config = dict(
    n_layer=16,
    d_model=64,
    n_head=2,
    n_kv_head=2,
    head_dim=32,
    d_mlp=128,
    vocab_size=8192,
    activation='tanh_gelu',
    norm='layernorm',
    norm_place='pre',
    norm_eps=1e-05,
    positions='learned',
    qk_norm=True,
    attn_scale=0.177,
    bias='qkv',
    tie_embeddings=True,
    parallel_block=False,
    init='trunc',
    init_std_qkv=0.0625,
    init_std_o=0.011,
    init_std_up=0.0625,
    init_std_down=0.011,
    optimizer='soap_variant',
    lr=0.0193,
    beta1=0.95,
    beta2=0.95,
    weight_decay=0.038,
    lr_head=0.0124,
    warmup_steps=31,
    schedule='wsd',
    decay_fraction=1.0,
    decay_shape='linear',
    final_lr_fraction=0.0,
    batch_tokens=65536,
    seq_len=512,
    doc_mask=True,
    train_tokens=138400000,
    steps=2112,
    dataset='wikipedia_en',
)
Each number is 500 + 25 x the weight over its row's rms, rounded and kept within 0 to 999. Layers, rows and columns count from 0. Numbers have three digits each. The size before them is the row's rms in percent of the matrix's.

# v: layer 5 attention value, 64x64, rms 0.39, rows 41-63, columns 0-63
# o: layer 5 attention output (transposed), 64x64, rms 0.334, rows 41-63, columns 0-63
# up: layer 5 MLP up, 128x64, rms 0.346, rows 0-76, columns 0-63
# down: layer 5 MLP down (transposed), 128x64, rms 0.35, rows 0-76, columns 0-63
v41 114:500510482468481514479476465480480470512501497492510491483552485485541486483497495559501505471529516504461541487510539469517529505504470541477519489497519510495478533482524426515501524510530459
o41 116:514449486511473473506522526514534470496475501495467486502468548489499562528502497423491524488498506495542546508482497507514475519509514466488495520503526486498522526523494508466518462507455499
v42 119:510504489527513493498537511480534524481443505445514521537495481519534504525531525460434515518495505489436455498510507499492508514493547506510476521498493495465472490485473515524493466493489522
o42 104:501498516482472487496504453485486496499524495537517476491517504476450474456484498523540486506494529529533482513474458499530527518489453534472502504511487497540482500521445535462537528473517471
v43 111:537498531478475509478527475489446457505506515541465424495486499448447539507514509510495498518494485526535474500524510470489477510491481504514487491488501525496516489507531504535481533539485493
o43 106:486480462469525488501462511521545497507505452485490577488512509489562463506501529527523510459513470478509528512481489513460530501531497476475472498484530507482490497476522524485497461498489504
v44 142:492493494540462488499506485512525492521503498523525529473510486482514434534519515537503511503507499507462505504478548558478482505476488507450477488526508464559504496498478505501463499543474462
o44 131:515504507467525528478464511466453471508488497514466488499491508501538537462501489480468520481532512493557502475479438452529481503498514485534507487515508516431484507517489461510514495503492504
v45 120:485483509519482508463524518494497530493524486495527511488521480469473517553513489488483513495538528506447532480488538509445538531487495553520479532487433523477514505479503515492476516496483476
o45 117:515502498503530508495514488535517464500471534526502524515476500456526502487522512521552490524536461496536490529529456491517512482527514501488511495510541495555511475492502527539575528509505512
v46 137:521481461495495508498528524477507512514484493493513481481502497421548503528504522574495481472496494497571505506504504490499542475497504541474503535457479497518510502471513511468502467490512501
o46 119:478500520530514517517473511479526456504503524493532530477494487512512491495515519418479532522516485485493525508525520522501509503498491484473495436583497506457495531507498513521525530484491501
v47 106:508518502547495501466526510465475459465537496556478478475519538490493498492504489488513519464515520479485512545537515492490499540504481493467478482514549517499495458510511537490495523480503438
o47 112:516466502443489489532457481550537492518485495500540525529487470492523516502522507528468501493476460515525479493484498470526492473481504501501507507475505476501526512488461469494493462541456559
v48 132:470450468461487518504471509485521479485503529542510525456495515514522521485489519503488508502499500523519481514456491503486475514513571468478520490539508519560516569527494503489502485514491497
o48 126:542562495504525499508538534496449505554530475498462485488519458489471485494484502460483495512518495466490500521525517521516483497485483514488496526490512517460477515475511436510474483518499457
v49 121:525511504504518511503504453509509516492488508501491456488538503525498504462490490523477514567508481486459497522525484536484530518496490530498436495471511506490486510456537522518484505463495574
o49 118:517477529502480472466496531496531560507521515513492538482483484489468473489498490489533492450461489505532529502502487493528500469528457451510568514528473469532480491527497506493519526514512496
v50 125:498513465512493530541476513482506530487493480499453493514485478501514487460477539516475480505479510495530460507520485517543505483472559503494512484543536490490471477557511518521535460545484501
o50 111:487502501483475482514499499483461455503552484500531471522533501506538494546507472479498510492467498505488491516450527519456498551526468496512488523540441474496509538485478495471497508463525499
v51 105:481515512473516499472497513495513469495477505463495449460500485495492506523461517505526483499458504504451536529521515493453570482486483481494476501522523525556512486479509528531458479510503472
o51 102:544467443512460500524494512471541495464482491499505525493488450522477496504522503486483523469505470528505468486527474489542479522523517491496484476462478463440485508515525472506524529490528499
v52 125:501478509513489524544453502465513499487504507469489472492478483512497474538549534537460489500436509509541472532495506479473464496487494462495529494502500486526492512517524467499463498560505519
o52 123:489545468478487456470485525440500472549497491500498497527544530494507511499438485461507509497554499492506517481498491504513533518516497472508470521468511508453524517494515533514510528483525473
v53 136:492519509540499482440521489483485524491463512492535479522529481498528504514538461522490489479511513501435515463474519476493517473527527511509496521507511502488496483455484503495496471475514419
o53 133:499468494530491490557508494519546484488494493515483493505460509499434531474474496486548510564482512487551475505488485471521499517507512527476476495524509474504506525493471483492550497505485544
v54 142:459505511511500502496481509508437519482501485511533537438498480540518526500456471538512520524459520504503504481469458511479499513481546474489540480492522487505520484510535499519470542500474514
o54 139:497526530490491470437515498510520483486507504508464496523541507468455477485498482473476486445504433525497510485527518478485511479515505538521477507502494492524543517478502445541503478496522501
v55 097:482549523462510516475490477550498494546484533509484498478476476501502541516496538503518509470438474485451511523509511506486532501502488464497480503499514517519508504454477488542488538480513455
o55 091:532481450498493475494544526495503526472477490505463513497488489508457482507520524480472534454531486505533477481488495546456471508515518524536529481466498532499488508521512479445470510508502542
v56 092:548488512452455509492477480465517479504493481523566504462529501511500497492482507452512521513474457540487504450484506523491513514507542497488556495490506458501496509497463502477527499512481524
o56 095:468528508529498509476501515506466519499518532511408504482503508507498442468543507481466499498502512447494478506497478492494508492474484490506490541501549497518539526482520486509481477538486468
v57 135:475458512488496498541499496489449503538529477489508474534505464496581479517492465544525521509468523532483500490511455497504500468515508500522526499502507480527486465471504455474490495512491470
o57 135:506524482504512509493513463496546493462495516530470517507510533525460517490479487444462479472529498507496511507464553486495493551479533504512510526522488517475520497557530515512551484522477490
v58 128:474482525506493536493455501546555491540524523481501495463525458473467518488480490511481472521518487514504505482486537532499536522510440528540479523486484520494515540477529498472509528494510495
o58 131:514538489515500462506527525473466514480461499485451517508459524478528485522545507499543527504514469465483503501539478489453475485519517472520533470499478463524473490510529542519510509503524527
v59 127:492533498458488529510478506486471466520511511489493502471461513489543499500481493499515503576491492450490487492499514484478535484536496540461548554497507485474457513465490504498495468500494470
o59 114:506445493542510473521515533514489560466526499567506459497510523466479482524509509477462502468488476490512537522480522499552462510511476502488475463531499507504500501482525507495528481511511515
v60 128:477493488501503484523518556549474463539510457512485531484554506524512517510499479443503495454478531475528500504469489482507517441521482518497533544515492480482508522493493475496497489497524478
o60 125:522502517504505531518514465469493505474466516509540496506481545478456512535513508554440512536472486478482505483515523520513456504507566542463467503479506504502492498532514505506478503473495495
v61 098:473480531481506490537479485512489481489479502445479474493487523515543526477473465534524477482494509525560497539525497520510505474482508528477480497480482476552543508477525514475507479519555498
o61 098:463538483540512499497511525466521521461479507513541516474488477522476512542499530474484530494482483499479535490518517485470511501516504467509550485485493444425480491497523519514535475488488507
v62 101:517521472482465492481521468452508504465481512504529476481486544460474489460512554522509490499522513512500527496493521508516539543516505494530538518496472471521538468525514506500447456497505477
o62 092:457486494517499487529501516542492463514482528519446493528507478516560485521487513466511512505489500510493485488517473481508476488491456493468492538509519509474452561447510495474519544485504510
v63 129:546526514519499484528501506491474494514466500502510524483506510508461479459526496479488504492459506503541469518500486497461553535490483478449538528511489473499508482490543529496495476575511526
o63 129:451515513464522521500470479494512501477554492497509492508526528518504486551503541512482495525508507475511513482552503525553483481543526481513481472482557496486512519499486509469487552478527483
up0 099:518507518463519501522546508470549499522485487469505472524514491515512471521486508473531527561480525530486506526485495486464440501472514514477519472564520508498488493531519533471479502495501476
down0 073:543491549509511485504519489520460543549477527496482513525478530514520501506543484518507501445535501514517468511523451531482505503486514490488466538502532492498510448460512485528517529509515507
up1 091:505523490526504536491465517499470477487475503491455464504478528518591512491515469548483489492511493503552499520538450502468504500504543495503508480508499467476477497505489525517527504501481530
down1 089:486526488471489468523551480499497488510538492486547509500511476499514496520526487504526499524512554489466510484483465469503487550509504526484513516490518453522484516539448455510498539479489452
up2 131:515487526506533491489483534450522496477490503471518500456494509534444509468519474487524483503466520505509440513479536493542559508526501505499483484472516473494497547505501500488548472472510504
down2 137:472515548500474478456508532496493495490520488494551487478486511540502499512484481485522482543508518518449481523531483473532517489543541543540493497455546478536492511517502516492509492483529513
up3 103:526514480468482495521514483511476506463525501480507451515493507439441511522508548501503515471446497543532515477518499507514514511484525506483483476493459492507522480518484509516513473528483437
down3 090:499513518533475543509514473523513449536467489513473512475503460477499485507539518523488491485495503526487527482464568446482499451511514519484537479507489480506500492537495499475549484490477499
up4 109:477539515521511466518544482502495456472480468530492514493513441501506481501492496518502501489538473534511494511501506560539495542472508466466503461476517455523498490495467495508508528463517467
down4 114:504500487457469506507478485475476495457523491517418471486536488521501521513441495535532549507537526497531505541475467511500507482479478468495511499510497495513547482492508495514474491487481477
up5 093:471491527440511527493482496561536543506530511528552486508525483507528512529457476515497496478506484520499508477453548492518453468479490480526526523467511515508498499496486486513478512497468487
down5 080:553509519481524516547527517498506503517550483475532474539499489492509516511498495560505474536478524550507501568490490504517507504532484535506487458486541501491489492511467527505526488492530507
up6 077:476469471505534512512515506533556515470500486517494483467463534543483473517513547487516456485510509472475482509515505498489475504524483475528521501524465476514474522529534496477514490478492573
down6 077:504514513517468480529576497457519480499518486518476547481479523496512514542490495546527501501528489477473515457468493504513514514494500531468467512543474488518497480542526474521524465487494525
up7 096:487489510472467515489535511462432453475495498507524512513546504543512530507520474536491507509485533519501509502506512486502539530508540508508476538477494488453519517487488511522469525502504439
down7 076:521500476505554487536536507510535504473474474473530513512460513492504460451486508447516475459557477480524493490487483496495515469502476516536508518492507512470460482542490497490480514467499523
up8 097:478493503497450486489529501519536477503503504500520534521498537517536482504489533464466468467483490494487541492489455444499496494462523497510492499509483525472455500508571502516522497528462472
down8 099:478506512465451505523505535514510559489566522448516493521494493526483511510463515505503527559468479454518488484505494497523517485496504521512515537513478518477471494530531496473491537507515481
up9 099:477502470532496515482537527514490490536467490550506482522496490486463494489547482481476505506473513488494460508451500497465506523530560512499501504486438483470505544476494451482491508483480483
down9 095:518529502487493509487491514542534538495560545507474494543517507481512530523482538440511513507522514487502548479499496485506491481522504469537460446504497508480525473499495531489490462519530496
up10 096:496491493471509515541484491519541463489521509446493508474489480549514487473513466453450447496506502488509483547501525496511501554488481520481482531498494494506538490481504458514518478511453496
down10 088:521492439528497517524512476551534504513527535537510529493491486451507519545486490521505489510474455499501508507493541530516518515536478510490458498501481512471537491500502502504487480457444470
up11 085:516516479452519489444541482461484443449501513521481500486525521490498481476533482503512519496488490523487536469502478488466499506501529538529492518468529521497490538535540504525480476490476470
down11 094:495492522520494503535468440528513501500507488488494503524461478550488527490514513444531520474429519475505509495522469524500539478519518448459478487491505489484515498490492506510526477470481475
up12 097:479540474475503530510511446506480449515527539511496483526500542492525480468524492535517516509511503501490505492510512522481483504536501522486493476478445561490499507487508522451542469466529501
down12 093:462508510522517494547502500500521505511499493529521504515503533473487527494490484522522516462538473512536492481485545558509470506464500452483516465489482525464457468513501457451478492483483524
up13 109:507527483544507511496517539505515507522469520482535525462475502493439508509496492523531511494439552513510493536464505528461532506514470471501512540480483505497509488484506528458487472511495458
down13 099:477464502519468530482513482512489505494504498526489501484513456528484529455503483470496475480535529495503476500500486475408506502493561470504472469519502508497533506505491525506517553465481498
up14 103:527509514515500534556464522470505521484505472443484534511507514527462508485474473524527512501473514496465509489503483503507514512494465538544441471505494503537534462508516514497531466484490530
down14 099:491515492498508513480511504498489525491502523461505487482518467547513509522497488522485497523528513489465493439504551498532529500504496495514479487478523540476497497477463550517543444444548491
up15 089:514527516516480515521524502459459472552496439522471512505538486504454488474490476486480501470462480509480507547494509516519489513480467538507512511524514469491558476521478519462501504526486497
down15 083:478546510540511499484453477506494504512503534456542520487494540476511501506460492505508502532492488503476540510479470481470497486510482498516544515478509493569497467466509492529498493458510555
up16 113:503483528466488503525473502458511498441482469498506507517457502498504477473518530510498507479536462535527471518489479490505526557512494517486451458514467488558532503514519509478523539499497501
down16 131:521517507470500470485496524473493503498527527468506464490522475503443457487539510517494450521479497514477537499499467487510532485503528436474509472541530493489497548511491527514497468501540490
up17 112:439520519543473479477528502483528481470492526462561505512467491512506480480524499483541523519495518499499506503466527494496479517489514490448509461517493493490531560477519486481536479523493526
down17 122:444495495463509498530504491469489487502480449491507537537513480510543495497498504532514531497517517525527488491491490510512475460516454440499528510465484484493502548511454479532501491505449517
up18 112:513505540500491504483517491526504507545478523482517527473501500500472543482488506502535532502470479534499549480462515557480492528485532499489469462531499487452506508490504528479557494476491454
down18 087:487493517526479574543482514503492469497536515473450481501471502514480498530485483546501486522446519498517508476526513499490496503524501463527563511500496471556538502489518484496497499520494516
up19 084:484510491483518502508490519502462450500554518525516532492504497509529477501515468495448490518519476490527508495491490519558465548529496495502431470538485497527477537494497487498496529498472465
down19 070:510492481499448477532502522511513539541519532531511492546486541535494505468449489491490485543457496484505455486510473512481465508500467462487520521495487481478513478463478498511514496468538480
up20 110:503468479484531529493528490539511465528530474504479454500528515509493547482465520522516521452493514533528489530485503483542514485500448484526467492466504543498542504475469472506505510501471497
down20 115:486515550478511498480496510491518479534489513481556512498501480522539464528514448477524473525488536500517528490500513514481469497503501507460492587485515491541510492485501486481494452494529508
up21 100:501523468470492505528481493508486490523517499501467532507484548482511501487546514530487515439535484509511503534483506502492519508497525528503482517485546519504527506504509499485438444505463568
down21 098:485503517500489467487537476443519514455494500497492438502487537502504513519480479536501467498470519483511468478503447493536518510498509498499508559512503478521499455501494497546533503469478458
up22 110:502460501489501538508463523466505517548510476475524461491514444493516497544478476521476570525496490498493507468513514533525482523498474470529482506479478478493498535508506481535523473523467494
down22 115:465471473524482523488440488516498534480487462506530478525536475511495511459500531506509501499452549520498448477509528526506513485514517516513476507535471518450499476520485508506545519489476511
up23 100:495544514526538482530470507513484483524506514486484501505463536485488500553467488520537526560508487495524472505504470494524455498469483464522493449505535488503481471517514504482451486506465484
down23 088:534482520522495523479505531498562506507452478495489490495501483479525493465493503454502450467489509492495561494499513478472506445496523519468489500523465488485453484469506527481506489480516452
up24 098:461524477517553502545502530524491499477539507445497440546501500504504488475525483508532468503509498505506517541520530510493480507493447448508482484507496506493510485459499540473507495484496471
down24 105:541497507487498489502530481503534497516548485478478472482480530529549489511462497471504488512489524487457526460515473524481542494527532562518521514498476460520513475517507485542485507517515540
up25 105:464530499496527523526499483507485522538520519457480464544515455477494513505479465460515520511502500516498519512469524497527513501466451524525463527453496531449488510471480513488525542511499499
down25 124:481534485553486516512526488481508500466467499505497522473483505492530458516457480487526549479490493532520508438513499541478518479506494508473520452509459499471475478481516522544529497491477523
up26 092:508483508529495493477495433500534484441503524490514532514483485511499478528523523523506514513459452533531519508547518496514449498518507500489469480486484455509500451521538512494493494523464503
down26 089:473527516560454487531489532532520510520475512535525530494513513467531509547459535472506508510502492493490554475471503481428542470482499495495508492507509504514503502508487469499491510491532514
up27 098:477470499470509501505511533520523544488497483492497483553531494501464458470540479524493467454496490488498494498434542457530539491496469470490495488499509497483496547509530467484524516513514505
down27 093:514541478487474494499487488509495484505463492495532489541575490488523492488526532520473484536500517519490489513447511459455525469502473466459522499516502512510493492458456476483476501529520515
up28 079:527496496463501521576467489525507491538487469481490488501469503476502537469486494514529438477515505495506506503489462480495518487480492537533504516518531501495447551502496528515520531535486519
down28 072:485507505505510509494499513509519492456508530506503510483551496473458507451521521482521493490479482481515555536526547538542507479506485513512534531560497464465502528532491481504505498542519526
up29 090:481524485470506510490521504493492478468509522515543477436496484440502529507470514552484535538534478535488492525481487515478498546502511520482512488515543466518493532530498494461463505497511502
down29 081:458519535487525537546508512477500533507517519506517499510492515491519535486452507536510518539436526491489508495492504493501544479528534532474477490490545486501494495553502475522522521486546478
up30 097:503488499494444494520484531548528513513482472475504474479485519503439482517495511500490492511481550534525475548468510493517499535488505527496550511482496473528458494476494501545527471467484519
down30 095:471540449514502448518478471521466520505523504492515465518494482492462505460513542515500499504450518495452485495484483483546504513467499528527474462527479472515487505499523529495468470528520495
up31 093:513505539524482481475460535479509534457491473519456502518550512491506537510530535481554524512517464523525456513518503456519491506514490538522479492495512472498496543469482509511498505539491512
down31 098:528477468500490461495478504494480520481531527544481527530458498464461491475551512518468497494551525513496503518481478536502475503455516493545519501513471492514505492558513496493469496482500542
up32 099:516524542475527465496539488471492437468512498531496515502497551494479466520568493475476495468472466482503522524487499498519530519533470512471515486515498494499515495516492544469504484491511538
down32 106:512442508556488509470492502511480510490517524520538527491503455498503506459492511474457539508508502497491519523505533516530532510485504502510515494520528538425515469471510511541451496496489512
up33 102:457504472480455486518528453519501500500504467475473524545519541497498523503489488497483518491513449497500519506493529499488540529494544491447473477470521509511477558478510502471515494478458521
down33 106:493543482502514505504487536478511478486500527528488469508491464466477475505526475512543487552528488488482560505492462476500455512484477506497530484511504489484488457518512511529567511459512521
up34 106:491529553544516507462490446503551535482520516499508504504470519485475483520496503519480528469533457521463525483490516511518466538504498537497499476488453461477495477517472513475489505501532488
down34 111:516526492486487540535489516502510463498466468511464492537524514524523506480451514451460528481469542501515469528532508553481502486517474470487500509469495526524506473472545513498517480506527515
up35 082:501527474546518542521483490495478481512461480493502479486519508522471495514506519528493561575459535484456495467512474513489495536494517535503480503497474525486475492515484510558481493499489504
down35 106:522484487500476484486491514509503519501506500522532511494536480488542465482459497462478499480540472463441531524461480490514523469451474501472438501457504528477518523478483500488481485487493475
up36 091:467517465488480474499486508523470541484463512518483454523525494491526464573534530443499531504521498550508480484528469454508484507496473487510499492505479471493515527508496504521496505468480515
down36 083:536497507416462511500483473488447505451483515473472495489513480514520482536509550489538510483498491505505502528488502504550510450489507486483480512487509482459489528524474528473473509491508495
up37 106:477498508521500459521473478499534506465537542528530487499458530481434507506534507474486518462522463502472484496519512483521479530529464522515463465505510504494457500517527489532537518490503491
down37 105:503530495512475527523513493501490495504519484557524483517526497449513513491474499491483502530472570493511506500506480511523488495488503545524521517502519517511464455471529491556511474453450467
up38 085:512496493475469508533539519483510491474522494483511529497510504487462467550505461504473488478474488550489513547518508502453499555522499548491491483519487486520496560486500479474495479529494458
down38 073:571537516482485465435485532482476507515488494538491493536480517478485501533498483535509475546483530496493512534484513508471472498496517494512505511519535514538520551501496513526482513460487516
up39 098:486503506453478504538490486465508465488503531466466492506463510498521543507516534507475524486564526538525524504500490475523464511536497459513500489470518478482509507492506551533482450504510515
down39 107:471476480513486522511493483476478488483570487533474495526526493518574510555480523497514529531484552504483497475516496473523487489518533483524496455493528464532516498500503520485481482487502519
up40 090:545499495494537487466483486468500449480504505514500451524500494501519524528532514496503484438491480518476484492529484476509515460457521502543527502470501551525494546498505506486551526505520505
down40 078:463510516515497489523532524491522472545510494512475526456528522497473507489489489463510504495450503515532507487499516554440465514502450494514491483462470478529461502520476485468495512527536497
up41 120:512513470540469523501531501512525501509504501527483482508526506477500494514553541540488453445476472503454521539526512503479569486522492511488502523462457493494506502482488501488544495490513517
down41 126:536482520497513499535534507488508474548502489500552508457460504493516506471528501480479506471542478468524511469460532515461496454488501510495483487521536462524499522513507520467503445512481522
up42 133:491478486487493487487493480484508444470502512523501525494544524533508495512547517482487502519533482525417553498448560498471477518509501498495490487500520507505470528468521522476523496488499502
down42 123:503453497552528523530498512511494516527477430495511534480534503521509491474496483497516506445537480509489493436477510520488487481508542510493510499513481531497500496525490467511501543492499556
up43 086:467497516532510503487529529548533448442487473494491487472474495507492551496495523523515501492501506473508484507535506491501512492502476498440560536528506485461487500560508494492526505500487485
down43 093:491504456528498476483460562552488507525512488503532491504506494484476523489477506528451510518482521476500495486513540521476479485521495488487493473515479548495477509523449489502437500464539488
up44 110:505515502471485507523502461480516496438486522490485535481502497522512514487498453452531497505518533533499534473485487484500473518466521514465534496511513430536501493535499507458536480508463492
down44 109:503538480499487510497451503510477499504506475528495482482499505478495488471471527499473473514429475473519474512486462487452522534511452501494492542435525527485532494471504500487474490462506513
up45 100:516521506477501523479489522473487518466474486486509489455549536460496493496463512495523545537532506479532479498504433538496506526502460508494471501508481489523533510501523488479484553541493483
down45 094:531468484492484448507467490503495490494517495474530486522490451531457503455538516536490484503469501458441529505492526533493466483500507483510508500516494554480477481489496497515498463493531457
up46 117:518478500502550481522499520504499528493474482502460485527479553481465485456503520453506472482548482506558490523505466480513480506467485480530490462519478522507531512548508524473478510512509515
down46 079:523518493514491479492530528508507524490455490557500578495500491516492534496502527478521511470488463532506500476469532467509526516482537531491531547532506480480491524522506498473534477496487534
up47 127:450484489484477476503534507462528489452468475513484480534553508511501502544519515516481524470500440502496474552519516504531504480514505484505473508466526495512491510477464526544497530488518516
down47 143:478482507544537528506505504488510412493516472512496498493535497491487517488573543542489489487477467533455508508550530467478501497512505495522511502509494498515520524499497499529512468497497520
up48 090:467497492464506511485544521474500485489495516507515508503522542469472542532518526488464529502472497464528543494515480533470491510523510455489453486492495474495547526500501533509546528509518456
down48 093:475475530538486457513473531511466504506500492482489498506506500555539481509486464521532500501521479549515451512544508474551539491501511552498485512523515520489522494529502460480483487509529521
up49 085:502517514512550507451473512549449549506501490506495494511490509527507506498534462474515488505531506471566518488493483456528494519474533483475468488528484538486495493539495506478506533491466504
down49 079:492496483513534513477504498520533475500528490527498537524525468497468530534531489508530494477517534489492573457502556498497497493482508499561493508518465471485497483506482509519467518445489509
up50 081:509540485514517491497504466462500465486510516493486490495478528477502514517534495528476504514517531510463514498460499500424487563501511525503473437486507502496452487465498494517468544517507521
down50 078:490483448513516536506509454478538507457512483505513491482507515495502466472457535495535543537479488486472496479486521534476512475543507518503470460517474481486459493501477483516480531477490547
up51 089:485476496517503512521497452484493491477506509482551515481511498487476459519508511489513517484542489510493491583462506495476498468506511512481506533490547526462490482449479499479523449547487502
down51 088:477513470495489530500470490464479509505533537442490495491504501486487500489497489515498544514499516470521535494487479528503481471514529481496561480520472473521532443458512480449475467518517481
up52 111:509500484496505499480470485485540495510494473499480480475488512533474497465476483478504478508496474534491525503463555436509459552524467518469533472510500537564511524497524510484519511487494476
down52 091:504514494565506458483515511495488537466505478507549530461551474502471508469503534473496540498460454494456477452489473504486497522488483492506488511492468507485520494529474507525479533503500505
up53 083:455503517498521505497486487504503500540525507458535520452490506526489456460503469459503514466509496490496554442457475523500501531533493478512513477483477493493511474464519453509504528477512515
down53 097:539503505493498528514488510504528511491486551520468494516480505496505510500540516497496517509493512487458480524502519502478481451486503480519566457537497511552518526538493547516530451504503551
up54 093:479537505495512530460528526463476476553525469466466536510508457544523484467501466494509514519505505498515501521474480498495497476514527496469504558479505489490520490469461455530503503528472512
down54 119:488515477529487541517494466522533491499488518516500503416509471510491523479510499494492496502491454433485507500537531527502532508506482544518502553458512494465492481492505471499477525485488476
up55 110:475481538452531472495512520485500544476482496521475505544510470529490524509517465524510510494487445537497521466470471440546510506512484485478521507508527505499495533490515468483522543518510482
down55 118:453536478445526495517509518489475506468533518467466473521482473481501526503480509544483482557476505486530527499514522525468442514522523477496511492498503461492479483516511505499520499481539458
up56 099:540464494469488490530533541429497523526488476485519543490492505542477516479508492501537542499499469501498521495492501526516467493493498476494549550494496472505500496503478448499491490525464535
down56 087:464509519464486518530505474486473472501555469506537507467516507499516477486483486535495508499504468540482502502496504496442474517497504493430506461499555466501475488502470513469501463473504518
up57 095:477485491498512515539487498506510487516499476458498530475528515522512452522473497475476488480522493558465476517510543562486501543483501532518474475518511457543543498480497509489481535508494474
down57 082:463554497486510495468474484571501512494487548509498528497465504474463488484499485494456495521482469447479474536496482501457514502519475460505492474488515516509487481522509477491509482479470546
up58 098:496495487520535474523522486525514437491485462472504457536441480456517529520484532499504506457525479521525508493470476501519499511507532502490530467511468484498541510486494481529482549501481483
down58 091:522492475543516498484515513518493524459521404508502504507498471503498485469463518530539496482493492503485520506472515501537529494460533552488548467517532481498511470475515495491490512486501489
up59 085:489497517442482473503515513494516480487520449483465506504480519503536543498499505496478510486503504502570472511500466463492509534489508520434509531485439512529483521497509474494490468492463497
down59 090:477521512497498450480510519486496502480514495533534492501483501499490553489470469558505486499496462512532512510492499436486511521452507510487527471469531522535488518469536506479545482452516497
up60 098:482501499522512495476502491490485523464459516492525522487511543526504513499494531522515518478478460511432543523496487448540476454535475502483529520496532511462472472533495512532530507499503479
down60 115:546508472521494524509449517483474518499536473548521497517486491494498490494489514472496500535453503496493464517482480488517487509443577528486487525496501485516512518514470494499531464516447517
up61 098:504498506484480497486484556491485483532452494538492477519503527517477563530532504497465543476500518515464482521488495458524540516498497492547502484493517489472520509491507530531518511435480491
down61 093:545479491500515523538508511531502502493479477487504509540481540467502506495488514483524503460503500445525494455463476506488493502462509510535476534535492513516497495499537449473526495570474489
up62 088:463492488510495505448536521508504501490492474502487522514489524511470444528512516467475507480464523562464488481509506526472518494554555511494494494512556489513473526488497513501551504502498517
down62 092:492526482488494444475539511460541528517499535536492522514451492488539501474528492505507484527518495466522517513441522485506467530501560502502534490484449485514500512513506514504503515503529473
up63 093:491521509469478489491489506568500528514506486546501494481544478470502506541489475471497508487476500555460520475481532505495544555497510525475517466473501512526483467499453517501518507527507483
down63 082:544472478510503480482474470480498484491533513515475508501497518527500474469459512501498457526510500498482500489479512487519469501503463503525526511509491551494529475499488474495389518469489508
up64 093:494462499501539469526438490511497491515499493521490504532450503521473520522523450571533525469519497489510496486466521477529544514480501493499484467495498537492506493490552478503507477494470500
down64 101:534487490534487501489504514500504493535491492540477477501536518501484495505512486482479508536492550446479500460518475562525512490497501499540514564484466491536496497509498430494467482503504500
up65 100:479496511518501492461503480500510525487480548557525515494484532482458496490533513459530533482469467492498553514478500529487490470494524480463491532493522452457495512526493541493527498471480495
down65 110:559501493493515487479488502497500493478500493519499474498562505550532513513515474487449465501510526523472500469521431497496502510530521469511530522472474501521558549494501513514485512522511494
up66 105:476533537488498483487514480454490481510470470477484502474460493496500523498506547441524502525506517497513502511542449472514470513474513475501489490473529492546467544502528535518532507530477481
down66 139:571472488494479543491503489497526469503526537500504497463469502470495495469500494506503504502531470495543481471531496569465494487505490484522526515492494489515447513491482515463486507559516502
up67 083:502509502469476489539520524497504510495496507470499525464496528515455490478478499512598531501491494497479507497456482474517502543524478531441479502523514551519516496501513487519492500471527498
down67 081:526476487502505474506534524475479495501462507505444509521484511496500491483479520478505466467464484481484526533494481444449476491492478492513511467528467571500511497465476479503482506477533462
up68 100:451514472516513510492468545488505531521531499495459493519524491492490506478539451533506476486514490479509488553480510481523454521535497487500468478509500498485555506496536517469481498473473552
down68 107:514508507516472505512528518481491532473505449528514528529551470523505493482473474515521494541511559476489485491505534456547532501505513494451516494474520508491470481474532473493472476466502522
up69 116:509511520552545514488483524474503530496488487477518501467480510528467515524478501460512502532487474502519478490492510471527447542538518519480481469521503496472478500506537448529540546502474512
down69 096:483512484485553433460517460513497500508496473504521487507526468506516484484505475503525479520484503490496475432469463504527491539498527539522522540486480501504525531478549472500520507498483486
up70 101:496481473476500524565491517529551515490478523490516497490482489532471520524504487475509533524497549494488510501494473556470464540456533505483487540484512491474507505482495480453518470511474490
down70 110:511503475509473506506525502473503417511481493541483479504501517469537491454522513497496510477503489530516501536529522485533514529494486544486536548521535456496535486474526500534520477506483502
up71 087:481474511488516514535489550479512461493453493528480491504445543481501544516531508486493520467504463455495559504517486494487499551512521477480532467520505500480526505494520463526511516513489501
down71 104:496513514478479483448533500505506523491512524471511513516537451457518516554458485506491501492524497507490509514519510491502471476511541486545500508455463492522542444522499489497484533484537467
up72 092:479528500503510517491526461556510522538510520482533481452511487489413522493503542501507496514458568549491500495491487517513481519501508487468479501513495506507502487495503524470479507469499478
down72 092:492485502478452516486530500532524460461461526503450507494482496494502510532484489501509494460539468543508473523499514498482495530473513490538483488452492454488499521516500465490515567509494533
up73 097:525501492519503479474509471479538510451466497508521507488490508546451521538546506523492506460537481525519486506504480438524470483542481480489509490526474515525502524495484508460529462499493531
down73 112:444513499515554517539537486521519478490507533494454463483536469497456490516536526490514503494480464520474520527519512498503540528515470455488469484490493529468544479513501504515488490481516494
up74 087:451492501492531475516497519575507525504446480493487518511509512518495537497486466481494473462511546558520483519473486482492471477480504476520532492461494519518543498521487515502515465512475488
down74 083:526463507576484541536515483484559480499503502505487518510511449494516502473529517496495489495496545510459471511450483526496496492488537502476463517496499478498489485515461512530497497534519536
up75 093:511522450503522540512459476506490468519478508489533481500496512521549527519492495507481459510477501512484504528489525489456481551531536509494499564477513530471491527472516491489470532472477474
down75 077:468498459508509479512494471510473518455490532488525519522546476490471503463479464518456506520494524497510487478492488533496505469490513471556505468526485523527531498539494532481486456451487477
up76 105:503516472506476510523493480513542492522511481491487518485545507532472523472505508474497481472514523539487491464463475446455556550520509494513456492459507509479504514527479486536544486508501507
down76 102:518492515515478508502515518523509475464483511452467507464516470441512511546500515502498495480485442484498526467509507494512472486498525460458548466510464474516516500511512491485563502492525475